config.yaml
d_mlp: 1024
positions: "rope"
rope_fraction: 1.0
bias: "all"
extras: ["capped logits"]
optimizer: "soap_variant"
beta1: 0.95
beta2: 0.95
warmup_steps: 117
final_lr_fraction: 0.1
seq_len: 128
dataset: "wikipedia_en"
Each number is 128 + 24 x the weight over the matrix's rms, rounded and kept within 0 to 255. Layers, rows and columns count from 0.

# layer 7 MLP up, 1024x256, rms 0.166, rows 78-130, columns 64-127
[[128 137 124 146 132 161 121 116 105 129 149 163 166  96 131 136 119 141 139  89 117 118  82 118 179 135 158 137 123 135 149 131 144 155 151 140  88 143 166 155  99 141 154 100 119 150 133 108 134 131 138 142 142 163 151 147 107 128 148 119 122 120 104 133]
 [ 99 136 174  92 109 173 125 137 118 145 172 137 113 106 155 137  97 104 151 127 124 136 153 125 161 148 132 109 159 123 152 136  98 143  92 159 135 131 158 149 145 121 142 126 126 131 122  84 116 112  97 130 144 121 142 165 116 125  95  92 144 128 148 152]
 [113 117  63 177 117 146  99  79 148 102 136 130 124 171 102 129 126 147 117 119 131 134 148 117 135 155 101 103 113 143 144 131 151 112  99 132 126 110 142 127 140 142 139  89 172  78 146 134 142 116 108 117 151 120 115 137 146 110 160 131 148 146 120 138]
 [120 116 151 132 147 132 122 131 134 105  77 126 114  90 133 116 142 110 104 128 164 132 104 136 112 128 121 108 103 166 149  86 151 143 146 169 117 154  97 148 127 144  86 166 134 122  84 125 127 164 114 124  98  91 147 154 116 121 106 139 117 116  93  78]
 [144 113 109 113  84 157 102 168 142 176 113 105 115 134  96 116 115  89  81  78 121 134 110 131 147 123  89  75 149 102 152 121  69  96 136 135 136 108 133 130 114 136 113 136 117  76 131 124  78 111 115 125 105 140 144 131 146 156 127 149 153 123 159  90]
 [119 149 142 113 113 128 120 126 142 121 108 126 171  94 133 107 114 112 173 132 102 113  61 124 124 119 114 104 140 128 125 133 106 153 169 129 153 148 119 144  94 149 125 165 141 111  83 119  92 113 111 126 155 130 132 156 158 125  94 125  81 134 125 108]
 [117 130 137 164 153 172  63 132 145  96 137 102  98  93 109 105  89 119 167 128 115 108 115 109 107 130 166 145 116 134 115 165  84 110 178 140 128 147  81 169 183 125 126 150 144 106 106 138 103 146 136 140 103 104 136 172 120 156  87 166 117 105  94 105]
 [113 139 107  71 106 131 101 104  93 121 127 145 155 111 162 118 112 202 135 105  97 152 135  63 140  93 130 160 167 217 119 105 137 123 158 108 146 130 115 124 103  84 178 151 189 139  77 116 118 149 117 135 154 112 179 117 140 135 141 187  71  56 119 125]
 [135 153 193 142 138 151 178 141 122  90 113 138 141 131 126 139 149 146  76 133 168 132  88 168 119 167 148 138 167  95 143 137 118 164 129 149 132 144 162 113 138 120  69 152  88 138 119 105 138 185 140 106 133 145 125 162 128 174 105 111 148 119 103 154]
 [111 161 141 137  99 135 154 131 123 125  83 145 133 133 118 156  96 133 117  98  87 161 134 103 109 181 113 175 123 161 100 132 121 113  95 100 149 110  79 137 139 153 140 146 177 120 136 146 107 113 115 123 168 173 139 164 123 124 112 178 135 108 124 151]
 [209 171 175 180 134 120  89 131 160 154  57 143 116 113 134 160  78 121  99 112 139 117  68 129 111 128 107 146 133 130 106 116 117 104 135 113 146 136 168  87 128 141  87  86 128 125  92 139  85 121 143 127 134  97 189 132 169 100 144 163 147 156 132 171]
 [147 124 142 152 125  77 137 101 116 164 146 113 127 138 120 146 148 160 117 124 110 135 145 150 139 148 151 162 143 117 124 143 113 181 120 139  96 124 147  91 169 132 107  86 101 138 125 127 123 142 161 127 115 118 142 133 117 157 140 206  92 131 185 110]
 [106 133 120 181 154  86 149 146 143  89 135 158  40 115  71 142 117 106 104 103 146 127 149 115 148 173 133 109  84 108 112 182 155 163 146 136 112 128 134 141 138 136 144 130 129 124 124  79 151 116 103 170 160 182  90 165  81 148 158 124 132 121  74 123]
 [115 120 150 170 157 116 128 151 149 169 152 147 125 117 101 124  87 162 111 149 143 146 111 115 111 121 127 104 152  92 161  92 161 144 139 138 153 122 142 140 123 113 110 164 136  92 119 167 162 131 130 150 142 106 139 119 140 123 137 125 144 130 134  85]
 [120 160 121  99 142 121  98  68  99 137  92 165 158 139 146 117 152 127 129  84 128 124 120 132 153 112 118 101 104 110 126 117 124 128 108 144  95 136 131 148 153 110 121 124 132 137 130  93  95 150 140 140 153 145 135 157 135 114 158 169 102 133 127  81]
 [116 123 126 145 138 145  95  82  99 190 116 145 115  68  97  78 149  92 120 115 113 151 164 106 166 113 157 120 124 120 137 171 128 136 129 102 130 184 137 100 100  85 127 130  92  97 132 131 103 133 107 115 143 132 151 171 128 124 114 114  70 201 122 125]
 [103  74 133 159 175 123 137 110 111 110 100 126  98 115  92 148 118 173 126 171 130 105 103 159 129 105 143 120 122 137 166 122 150 137 170 163 156 162 126 141 147  99  98 126 121  94 171  81 106 124 103 108 121 150 124 152 138 148 122 123 108 106 152 130]
 [104 117 103 124 139 101 145 116 122 130 129 141 123 140 126 157 110 117 132 175 145 122 137 148 140 133 104 154 130 113 118 143 148 124 133 122 123 120 100 116 140 143 111 110 151 101 149 149 160 130 112 136 139  95 113 182 109 127  74 131 115 140  83 132]
 [ 79 173 166 135 195 135 122 155  93 137 112 153 151  80 140 133 138 118 137 167 126 119 134 116 148 135 100 151 125 125 114  89 110  90 149 154 141 119 125 133 120 106 127 114 103 151 115 126  95 117 109  95 103 127 143 104  93  93 125 125  82 136 110 157]
 [141 122  95 142 138 126  95 120  99 150 130 139 122 168 144 121 147 119 125 116 134 149  90 176 131 138 153 121 132 140 120 113 161 117 157 100 106 149 139 127 150 173 105 137 112 120 119  98 135 119 131 116  84 140 125 135 113 114 125 152 110 130 157  84]
 [105 182 141 122 155 104 145 140 134 106 118 142  98 154 114 116 125 125 104 122 123 180 157 114 129 161 100 112 107 158 127 169 133 158 102 158 137 110 138 117 113 142 144 133 122 143 141 156 102 142 101  90 155 130 101 133 137  95 107 101  98 115 135 112]
 [147 108 105 151 171 113 105 104 190 153  86 120 142 120 126 145  88 164 144 159 155 123 146 170 111 111 142 135 152 151 176 128 106 131 145 154 145 152 144 135 110 110  83 142 137 113 144 140  95 144 131 111 139 122 125 141 141 117 133 125 122 132 126 103]
 [111 115 145 126 134 110 151 109 154 112 151 130 124  92 122 121 117 108  91 156 106 155  98 116 134 165 142 130 141 128 131 155 140  84 161 104 144 136 110 111 166 114 135 150  91  96 170 177 159 189 121 118 131 126 145 111 123 141 154 114  99 133 130  89]
 [120 126 127 138 151 131 102 184 146 122 129 118 163 119 102  45 187 135 148  72 121 142 123 131 146 105  90  95 150 111 109 104 140 110 154 108 143 141 113 104 146 108 135 121 103 118 161 138 131 161 119 101 101 129 110 115 144  90 131 154 171 114 106  85]
 [ 92  57 141 134 141 171 118 114 112 143 112 148 164  88 134 159  88 171 108 103 132 175 142 147 138 123 124 163 174  99 110 127 123 131 109 125 133 118 144  85 153 122 132  82 132 151 143 139 116 133 116 162 147 130 140 142  96 118 119 106 139 107 110 122]
 [121 148 136 133 170 135 116 116 119 125 138  88 119 140 118  99 105 170 135 133 142 119 125 149 168 102 129 142 133 104 132  76 156 147 114 167  97 112 125 116 129 136  93 127 138 102 118 146 135 147 125  63 113 160 112 117 105 122 117 127 119  62 122 130]
 [ 84 112 133 139 163 141 146 165 146  87 122 139 174 164 161 120  89  99 103 138 126 114 152 135 145 107 160 160 115 126 125  94 154 182 125 115 140 172 126 147 184 160 161 143  96 162 141 102  80 148 136 146 101 127 121 172 144  95  93 125  98 153  79 144]
 [128  98 155 158 147  94 101  92 159 103 147 129  86  97 144  99 133 109 118  93 106 143 117 133 110 133 149 143  96 139 171 116 149 125 138 111 128 185 106 115 144 131 146 148 115 127  92 138 124  56 157 143 155  92 151 119 114 112  84 157 100 144  77  93]
 [108 159 105 118 166 124 171 110 165 152 122 120  92 119 143 131 143 146 118 102 136 163 134 158 129 153 157 156 131 121  91  91 120  97 126 131  77 118 109 167 116 123 113 122 136 138 145 135 107 158 139 143 124 152 139 142 135 143 123 150 142 140  68 130]
 [162 128 142 169 123 127 136 106 209 155 111 133 147 117  66  89  68 113 110 109 161 146 122 128 160 113 156  94 164 137 126 130 127 149 126 136 110 134 129 126 147 134 143 177 119 164 126 118 140  75  98  83 117 152 160 140 112 150 171 111 128 152  78 139]
 [128 164 164  98 105 121  96 128 117  86 131 156 149 129  92 122 148  97 106  56 121 130 157  80 163 132 126 140  83 113 136 148 109 100 139 117 122 117 119 122 144 143 140 146 119 118 162 117 161 135 115 130 140 114 147 114 138 140 139 176 126 111 143 109]
 [183 137 134 139 106 126  73 132 146  87 106 129 153 131 160 107 139  99  90 124 168 139 141 167 151 131 111 124 115 146 119  64 102 173 106 152 149 164 136 107 111 119 113 135 109 139 140 160 161 162 137 124  91 101 168 179 112  82 144 104 109  99 102 118]
 [ 90 179 121 170  89 128 132 108 142 160 155 130 157 144  80  77 164 109 119 126 124 115 133  97 123 153 126 109 138  71 136 137 157 144 157 157 117 146 122 182 119 142 121 112 149 117 126 123 126 118 131 118 108 168 120 165 135 139 127 172 149 130 145  99]
 [106 116 147 142 104 150 122 136 147 132 119 121 125 111 110 122 116  95 158 116 154  98 120 133 168 106  92 151 120 148 160 116 138 141 142  96 152 130 113 113 141 101  90 140  97 140 122 140 150 113 109 118 146  92 155 174 130 139 127 135 102 133 151 137]
 [135  99 100 164 144 138 124 123 134 158 146 128 107 101 101 121 121 114 127  88 105 136 123 179 129 178 134 137  99 144 134 151 124 171 122 101 103 123 158 123 162 114 143 165 150  96 100 132 133 160 128 125 135 134 130  93 101 160 141 125 125 175 162  98]
 [160 111 166 131 116 133 133 127 119 157  71 162 148 148 154 136  95 168 135  46 144 115  87 160 162 134 122  65 129 150 129 151 146 111 114 101 116 152  81 134 141 167  91 124 106 169 129 124 122 132 147 141 142 132 123 136 100 147 124 112 145 113  85 120]
 [139 154 119 164 122 161 136 186 138 129 109 117 132 119 149 150 132 109 117 129 125 145 166 138  82 107 132 169 153 141 153 142 118 135 127 150 122 181 117 122 112 117 159 112 154 151  65 134 120 143 134 103 137 157 143 109 132 140 109 120 108 140 127  92]
 [107 160  89 125 106 134 121 120 136 124 150 132 150 137  93 104 115 111 171 114 155 147 108 117  86 148 106 126 107 123 192 148  84 110 151 166 145 123 162 138 130 100 163 126  83 144 136 143 139 140 101 117 150 111 134 102 152 112 161 178 128 145 120 130]
 [ 99 128 132 120 139 128 122 129 134 153 131 128 118 206 115 134 155 141 129 108 100 136 143 135 118  91 101 129 125 130 127  88  92 129 164 131 131 138 190 133 160 117 137 131 126 137 144 108 108 134 142 104 128 145 140 117 154 115 122 124  98 106 132 148]
 [ 99 108  97 119 129 122 122 105 131 157 157 157 134 100  58  85 134 176 184 115 141 139 159 122  80 157 120 106 117 142 169 147 109 120 187 167 112 146 118 133 163 103 107  75 116 122  89 126 132 133 134 128 128 178 141 146 158 142 122 101 117 153 132 130]
 [113 137 137 132 157 107 168  85 166 142 170 122  71 139 106 166 135 142 115 135 133 123 120 149 175 166 147 114  93 111 129 125 130 151 132 113 100  80 114 122 112 132  83 103 120 112 126 129 110 142 150 142 101 145 146 125 108 145 144 148 136 133 113  90]
 [115 169 167 121 149 122 121 127  91 158 100 113 133 118 128 120 142 172  80 125 111 140 120 165 100 146 156 115 159 151 118 104 172 111 148 185 139 164 134 132  91 155 132 126 127 126 120 103 124 157 114 120 136 151 121 169 123 116 110 118 125 112 145 121]
 [130  97 144 153 148 172  83 132 119 143 138 134 124 125 151 152  90 107 147 138 118 122 112 118 119 131 101 101  87 141 137 121 150 139 150 124 113 125  90  93 139 137  83 106 106 164 144 146 142 102 172  98 119 113 165 142 122 108 100 151 120 108 108 110]
 [106  67 158 144 152  89 111 130  68 117 115 136 110  81 106 120  95 167 121 147 169 144 146  94 166 136 117 114 164 102 141 140 135  91 153 102 142 131 107 138 151 139  90 128 121 140 122 164 158  98 156  99 134 145  81 144 128 168 160 113 102 125 112 106]
 [130 140 149 127 107  83 169 190 172 172 157 139 130 121 130 123 123  90 161  80 152 126 128 120 158 115  98 139 151 123 176 115 131 154 151 121 131 153 110 167  95 106 124 117 156 123 149 178 126 125 158  73 140 128 172 164 132 124 142 143  82 188 111 150]
 [155 107 147 101 161 187 112 100 114 153 112 166 156 139 121 134 126 127 153 126 137 108 115 123 107 112 114 144 145 129 131  96 138  91 153 101 112 127 123 149 177 137 102 121  99 123 134 132 129 155 127 109 105 120 137 128  95 111 156 126 112 110 112 152]
 [120 136 139 173  77 122 138 138 138 119 157 134 105 123 108 106  95 109 106 168 123 135 140 134 125 106 138 140 103 143 134 119  95  74 117 106  94 110 106 184 131 114 107 135 143 132 104 153 114 107 146 109 138 147 109 163 118 111 149 129 162 163 136 109]
 [149 134 132 132 137 112 131 122 113 102 146 136 129  99 103  88 154 114 139 136 130 182 143  64 114  94 178 132 149 112 155 163  82 144 146  73 138 113 140 119 102 126 124 142 206 162 139 101 110 114 159 141 136 133 136 147 137  98 142  84  88  73 138 117]
 [122 137 151  90 165 113 114 135 169 101 147 123 135 115 133 116 122 143 139 136 137 128 138 140 146  88 202 155 149 172 155 141 154 117 142 152 107 114 160 148 137 137 144 113 134 141 142 164 119 100 153 144 123  98 135  99 122 138 148 121 129 118 102 132]
 [ 94 100 142 150  96  98 131 138 130 141 135 132 160 189 141 125  82 106 105 162 131 109 108 105 112 112 125 109  83 104 137 178 135 151 131  86 140 157 108 142 141 123 146 141 157 127 119 132  88 145 133 138 130 139 154 165 135  85  74 106  74 143 113 107]
 [ 75  98 100 120 143 120  94 102  84 162 106 190 122 127 103 166 147 145 129  91 137  84 137 126 142  87 143 122 110 154 151 157 130 133 126 118 117 143 146 102 110 107 127 162 124 164 120  94 130 124 161 103 167  97 102 151 137 149 154  82  99 125 145 182]
 [113 113 122 161 132 104 126 112 120 123 101 143 174 126 122 172 144 102 112 137 156 109 106 154 127 133 101 139 126 106 152 117 160 103 140 121 124  98 158 115 115  86 102 125 163 139  80 147 132 139  98 128 117 117 112  82 131 100 107 102 134 108 126 140]
 [ 85 145  96 155 114 114 141 120 115 118  97 144  93 119 117 157 102 158 143 105 115 145 152 125 126 151  91 134  84  82 107 129 138 105 129 170 145 173 114 148 153 121 134 200 135 132 126 126 137 129 165 100 148 133 175 104 137 108 161 138 110 107 141 134]]
# layer 7 MLP down (transposed), 1024x256, rms 0.164, rows 78-129, columns 64-127
[[193 168  86 118 117 107 124 161 160 151 139 133  83 114  94 158 104 140  96 102 176 120 142 167 168 129 108 156  94 129 132 112  95  67 140 140 115 176  99 145 114 145 131 110  94 171 116  83 123 161 132 125 149  76 154 139 155 124 133 117 131 117 135 119]
 [166 133 129 131 105 100 137 139 141 141 126 174 134 152 125 126 103 125  79 156 115 114 163 148 164 170 154 122 123 165 171 123 123 140  89 124 139 101 131 184 150 153  94 158 122 155 139 139 156 152 133 126 167 152  99 168 119 138 131 159 114 122 157 154]
 [109 127  88 141 124 192 165 134 104 113 141 159 112 143 110 144 137 144 127 157  72  95 135 155  72 133 115 108 120 110 101 157 121 118  89  87 128 156 137 141 102 123 126 108 140 151 110 141 127 147  71 126 115 146 129 182 134  98 170  99 154 132 129 131]
 [ 97 145 163 151 101 129 121 145 130 104 138 134  86 103 112 129  98 149 107 136  73 121 126 130 134 129 169 117 105 132  92 127 132 159 116 114 147 119  96 177 116 135 146 138 100 108 112 149 122 159  79 139 116  83 122 112 146 136 147 137 132 117 158 105]
 [109 115 133 153 158 117 138  91 158  82 127 146 106 167 135 124 101 104 118 124 117  75 136 123 122  80 127 168 121  89 202  95 137 139 147  88 107 156  98 150 127 162 138 135 128 109 138 193 170 107 197 114 158 105 137 182 151 128 156 116 104 171  73 143]
 [131 105 110 115 108 131 151 134 117 141  97 141  89 119 118 106  68 180  92 162 174 139 114 127 136 119 115 122 118  77 103 161 125 142 140 120 129 125 105 130 138 134 130  98 145 154 178 159 147 111 110 161  84 137 155 125 114 111 147 122 125 106 156  89]
 [142 105 132 131 136 149 128 122 145 180 151 107 149 177 116 125 127 120 147  80 104 166 155 135 159 136 154 132 101 114 158 134 119  87 116 105 162 163 122 147 124 129 105 117  91 115 169 157 140 131 143 143 109 164  88 172 113 168 134 153 145 134 107 101]
 [ 78  91  80  63  91 176 120 160  82 115 128 123  82 180 134 109 150 148 133 108  83 118 102 142 155 138 110  68 154 143 118  99 148 120  66 159 131  90 107 150 148 111 125 133  87 140  85  93 132 158 135 125 162  92 167 130 165 137 128 141  85  66 118 178]
 [132 126 170 110 118  91 142 150 136 140  78 142 153 144 150 128 106 151 121 116 143 123 134 138 146 151 153 143 157  65 131 129 166 123 137 120 110 129  88  91 151 122  88 137 124 123 105 176 121 117 111 164 156 164 113  93 139 115 138 140  63 115 116 186]
 [116 117 128 137 124 102 138 121 130 126 119  81 119 118  95 153 135 109 118  72  74 146 185 129 136 112 123 136 127 136 101  83 132 132  91 106 142 135  87 100 124 119 125 164  92 156 130 126 122 131 127 132  98  68 155 161 134 132 148 137 109 129 136 155]
 [116 145 176 116 123 150 147  76 125 166 141 116 102 147 132 166 105 116 123  83 116 159 147  50  90 149 115 150 156 155 132 107 110 157  44 153 155  84 121 127 150  96 142  89 168 100 127 146  97 146 170  85 164 187 126 154 119 119  86 135 172 135 145 119]
 [139 122 125  87  92 148 130 120  96 141  92 136 159 160 163 126 124 132 123  70  92 127 145 124 126 109 120 100 150 123 131 127 126 102 143 113 160 125 150 149 122 129 147 123 119 115 159 113 104  92 164 148 129 125 132  90 131 144 147 164 118 111 127 125]
 [ 87 126  80 106 124  87 113 167 106 103  82 136 137 152 159 143 113 168 146  91 108 117 175 144 135 123 169  97 110 174 131 139 117 128 145 125 133 123 122 162 125 105 133 174 143 148 144 124 131 147 144 131 126 132 143 160 130 161 143 147 172 119 114 139]
 [126 117 115 135  94 117  97 113 144 108 103 114 125 164 126 119 144 125 124 129 122 121 129 102 154 165 141 165 126 163  94 139 116 131 122 123 118 145 108 133 110 161 127 136 156 101 125 114 145 123 137 113 122 140 138 149 136 137 110 156  83 163 135 143]
 [ 95 157 129 123 125 135 110 160 141 108  99 174  95  93 114 152 130 133 130 143 143  87 123 126 118 161 121 169 160 138 133 150 202 129 159 153 171 125 111 129 148 146 163 115 185 110 123 110 104 132 125 169 122  91 116 114 164 166 130 102 114 145 114 174]
 [111  87 159 128 134 141 115 148 129 118  94 103 148 152 135 135 146 152 122 149 106 122 165 169 116 121 159 159 147 110 125 143 136 154 113  41 128 123 100 141 119 154 138 108 110 128 106 156 137 165 164 111 151 126 103 134  92 119 146 130 124 133 143 150]
 [103 133 127  89 128 148 158 133  92 122 122 102 132 143 136 158 121 110 125 146 121  88 136 128  98 114 133 139 103 117  96 148 119 128 118 137 125  93 123 117 148 133 125 154 130 118 128 179 158 141 130 161 136 112 118 141 122 129 118  98 150 155 140 144]
 [168 116 145 150 146 124 124 113  89 141 169 119 124 144 152 141 133 132 152 129 117 142 127 147 127 139 128 117 146 115 145 116 101 138  76 143 133 132 139 160 139 158 129 133 141  97 119 117 166 164 112 129 117 110 125 103 137 120 120  98 144 142 149 143]
 [150 116 169 142 136  95  97  77 144 128 123 107 136 115 126 123 127 127 126  88 137 123 140 119 126 148 112 114 109 139 119 158  78 121 114 143 132 168  94 101 148 125  90 132 145 129 117 139  76 143  84 109 106  79 127 129 100 135 166 143 143 154 152 131]
 [128 141 129 123 142 125 170 159 126 139 132 107 120 135  86 147 177 118 116 125  99 166 116 150 138  91  91 128  94 152 116 131 147 151 119 121 123 108 142  82 145 150 154 114 117 145 134 113 136 100 155 165 149 122 124 125  86 147 120 147 119 181 107 135]
 [165  98 133  85 148 179 131  81 169 129 108 136 109 120 108 153 144 139 136 136 112 119 123 134 173 135 134 113  83 161 121 132 150 175 149 153 121 166 121 122 125 157 135 101 115 172 157 158 119 119 138 139 128 110 107 132 149 159 149 136 112 151 115 103]
 [160 129 154 116  80 132 147 137 132 112 175 155 140 105 155 126 132 128 168 139 133 140  94 109 116 104  92 118 119 143 148 140 184 130 171  96  91  92 125 124 103 152 112 150 149 137 112 125 108 121 119  99 138 127 171 186 122 129 128 125 128 144  84 148]
 [146 152  94 155 118 124  77 117 108 134 139 126 125 109 141 140 144 145 112 130 126 148 157 114 154 100 116  86 112 133 117 128 120 133 143 107 178 134 131 120 123 127  93 101 128 139 142 142 137 111 121 138 128 143  93  93 124 155 108 108 139 109 106 161]
 [102 148 110 136 115 142 105 108 136 103 147  68 160 157 133  94 119 157 164 148 135 138 159 157 112 135  73 122 115 133 158 191 160 180 130 154 178 147  91  66 155 121 154 116 117 146 148 143 118 129 147 124 139  87 126 126 156 178 150  95 133 141 151  97]
 [163  94 144 128  86 129 157  98 118 110 133 117 143 117 181 172 124 170 130 148 159 134 165 123 118 117 101 124 141 119 127  99 127 132 128  92 120 133 142 133  96 143 104 106 151 132 109 123 121 132 145 107 165 132 115 134 156 123 113 118  60 136 101 144]
 [136 143 106 114 123 162 122 137 125 117 136 128 161 139 142 104 138 145 142 165 135 109 108  99 143 115  98  86 134 143 137 133 111 139 106 115  86 104 117 108 164 102 144 148 109 139 156 110 154 158 184 110 113 122 121 118 114 132 124 107 144 127 145 116]
 [153 175 167 152 123  97 151  85 163 141 180 116 121 139 118 127 176 105  92 206 124 106 156 118 116  94 127 156 170 129 110 155 126 143 107 101 127 146 140  97  87 130 110 113 147  96  82 149 185 148 111 153 132 146  70 141 114 122 126  85 130 131 138 123]
 [104 112 134 155 116 134 127 148 129 150 160 142 139 150 134 114 127 128  94 148 134  82 139 110 168 129 118 135 151 135 142 129  95 107 122 106 126 102 133 169  92  91 122 120  96 101 130 109 133 118 158 108 141 116 128 151  94 122  84 135 124 118 149 104]
 [126 113 149 128 135 126 186 122 123 137 132  86 103 127 102 126 154 106  94 159  85 164 154 118 157 142 130 104 114 139 148 154 103 122 113 145 126 140 106 122 103 111 153 140 120 136 124 139 112 155 190  53 122 117 145 150 126 113 130 120 165 154 105 146]
 [133 117 130 109 118 171 113 160 117 118 119 100 139  99 126 124 149  92 115 104 147 145 123 102 150 113  94 103 146  95 119 104 141  99 110 159 149 119 127  98  93  78 133  90 136 113 126 174 130 153  89  63 131 132 146  82 144 121 108 146 154 119  95 121]
 [118 129 106 108 145 122 128 141 137 144 129 106 101 130 145 138 164 160 105 127 110 180 117 145 157 103 112 101 131 138 138 121 124 135 126 125 154 110 120 149  88 119 149 203  83 120 156 108  66 139 159 106 140 113 146 144 132 138 120 133 115 186 135 135]
 [102 126 114 135 128 105 166 161  98 124 116  62  99  97  92 126 157 175 110 157 138  66 190  89 138 139  99 128 139 110 143 118 113 130 113  92 131 179 168 126 173 132 110 127 137 116 112 159 131 135 112  83 191 149 190  98 131 171 102 102 148  98 116 170]
 [130 160 107 163 123 114 124 110 112 147 126 141 187 107 117 136 123 109  98 107 140 142 123 109 131 135 150 144 127 120  89 171 108 110 170  92 145 144 117 123 130 130  83 134 146  79 119 114 144 142 162 171  81 108  85 158 115 178 137 115 103 143 171 182]
 [140 104 106 117 147 112 120 123 167 150 133 101 116 180 128 125 158 131 140 104 167  99 104 138 140 178 125 135 130 146 136  99 124 140 127 118 127 131 106  87 117 115 145 165 122  83 133 106 156 171 147 140 127 135 147 151 112 111 172 134 133 100 113 136]
 [143 137 149 150 148 125 149 108 103 150 106 101 139 133 127 116 168 109  91 134 137 111 151  81 122 104 110 117 114 129 132 140 160 168 105 160 132  88 125 165 153 171 103 135 114 147 145 133 145 144 105 107 118 141 111 127 113 117 103 116  98 134 108 138]
 [122 135 114 129 125 133 126 163 110 127 157 118  93 151 145 118  99 158 129  96  82 139 133 143 112 130 113 107 139 124 104 170 130 114  94 142 192 113 110 119  92 110  98 134  95 121 130 142 141 113 127  99 133 139 150 185  99 118 130 141 110 141 129 128]
 [181 102 141 166  96 140 104 158 130 126 120 142 105  96 102 151 134 181 109  93 107 109 111  96  74 124 174 119 119 159 151 156 104 134 104 144 103 119 120 124 130  98 115 169 157 140  92 111 123 133 146 151 111  95 174 107 155 135 151 142 131 138 137 107]
 [138 111 102 131 128 149 131 103 117 132 153 119 126 144  98 161 171 158 148 135 114 141 101 107 130 133  90 155 118 133 161 134 136 144  82 143 126 142 172 114 157 144 145 150 119 139 158 135 138 138 125 119 152 116 125 157 127 167 114 100 108 156 134  74]
 [107 141 143  99 134 155 133 116  93 125 126 133 113 131 153  98 146 110 101 127 123 117 142 124 135 134 114 120 139 108 104 124 127 148 142 156 155 159  96  90 137  88 131 121 136 159 110 129 132 175 157 111 144 111 132  94 104 140 130 126 131 119 132  95]
 [145 116 126 103 109 106 124 120 136 141 139 117 108 150 152 102 153 127 145 179 120 125 100 111  76 112 121 139 142 154 114 140 130 162 111 125 122 146 123 145 101 161 163 110  81 123 152  99 144 102 103 156 132 126  99 154 132 119 122 132 118 123 109 108]
 [140 137 142 108  95 118 121 154  60 102 158 133 160 162 138 115 196 106 124 138 112 112 127 106 108 120 140 134 145 104 161 118 132 135 138 115 152 122 134 117 195 125 130 136 131 142 105 148 146 121  75 132 142 148  91 175 145 108 133  99 148 121 165 149]
 [116 152 105 105 148 119 144  98 131 143 135 130  99 133 128 100 109 162 131 105 152 152 158 130 144 136 110 137 135 121 120  84 160  94 141 164 117  95 128  84 134 135 108 115 125 116 138  96 126 122 169 104  99 126 117 124 120 157 154 148 134 103 142 143]
 [154 126 116 132 104 126 116 123 147 114 121 148 119 142 114 113 139 165 127 129 128 139 117 114 106 109  80 119 107 152 121 133 166 141 127  79 106 127 114  78 122 139  96 149  62 120 154  95 118  99  96  98 127 154 147  77 152 117 133 121 143 110 117 130]
 [135 116 147 128 141 130 106 136 154 151 158 119 115 116 123 151 125 118 125  94 197 124  78 122 191 134 143  96  87 120 159 194  99 128 110  74 118 134 127 172  82 149  93  99  92 175 107 115 111 167  56 136 167 151 116 108 152 153 135 123 119 123 101 121]
 [173 150 121  92 115 108 122 140 108 120 101 157  80 122 127 115 103  92 156 164 104 179 110 147 120 108 154  62 149 146 111 206 104 138 118 132 145 137 103 140 143 154 195 146 184 117 121 124 125  95 124  83 147 137 136 110 176 122 173 166 161 105 155 118]
 [156 126 125 127 149 110 122 186 119 107 122 150 159 135 128 135 153 133 174 106 162 120 143 135 103 123 182 140 157 134  90 132 107 136  98 168 140 141  98 130 144 150  98 124  99 131 110 142 158 133 109 136 165 102 103 148 126 128 169 111  96  94 162 159]
 [114 177 132 145 103 101  96 107 137 118 117 113  99 133 168 146 158 128 113 129 129  79 103 157 124 129 154 145 103 187 114  98 121 132 132 183 147 125 176 134  97 169 105 144  87  84 119 160 120 147 108 147 117  77 125 119 105 158 114 176 101 137 122 141]
 [156  96 114  88 143 193 124 110 136 188 105 118 170 131 101 112 151 144 119 110 127 142 129  74 111 133 165 122 154 120 124 108 124 165 124 132 108  79 108 178 120 140 138 130  99 155 117 102 136 116 104 107 113 121 162 164  98 160 123 161 120 133 174 151]
 [133  90 118 135 110 138 138 138 148 115 113  94  80 130 149 133 162 127 161 112 148 153 137  98 147 142 171 122 123 135 115  88 108 110 110 118 108 135 102 131 127 130 157 164 121 115 161 115 133 119 137 123 114 105 122 158 135 153  91  95  70 128 147 137]
 [152 167 116 147 124 113 167 133 136  95 135 127 159  92 121 112 132 130 151 126 153  92 123 118 115 112 144 130  84 115 140  93  80 165 149  70  94  87 161 141 131  62 139  91 135  92 102 111 152 149 134 141  69 111 117 147 194 132 171  93 154 119  95 115]
 [108 142  97 119 121 143 130 129 157 160 130 112  60 126 168 149 165 144 147 154 174 104 124 111 122 117 116 143 113 119 192 131  78 156 169 129 101 108  96 113 142 122 131 115 123 128 142  95 113 137 122 115 109  71 126 118 166 127 126  96  98 144 130  99]
 [112 125 158 119 139 109 113 134 153 142 103 175 119 176 154 104 152 128 109 138 106 106 146 190 152 160 126 125 151  85 118 156 143 114 131 104 158  89 127 120  96 120 101 158 154 130 152 130 153  97 153 143  84 116 139 143 130 121  95 119 129 113 146 136]]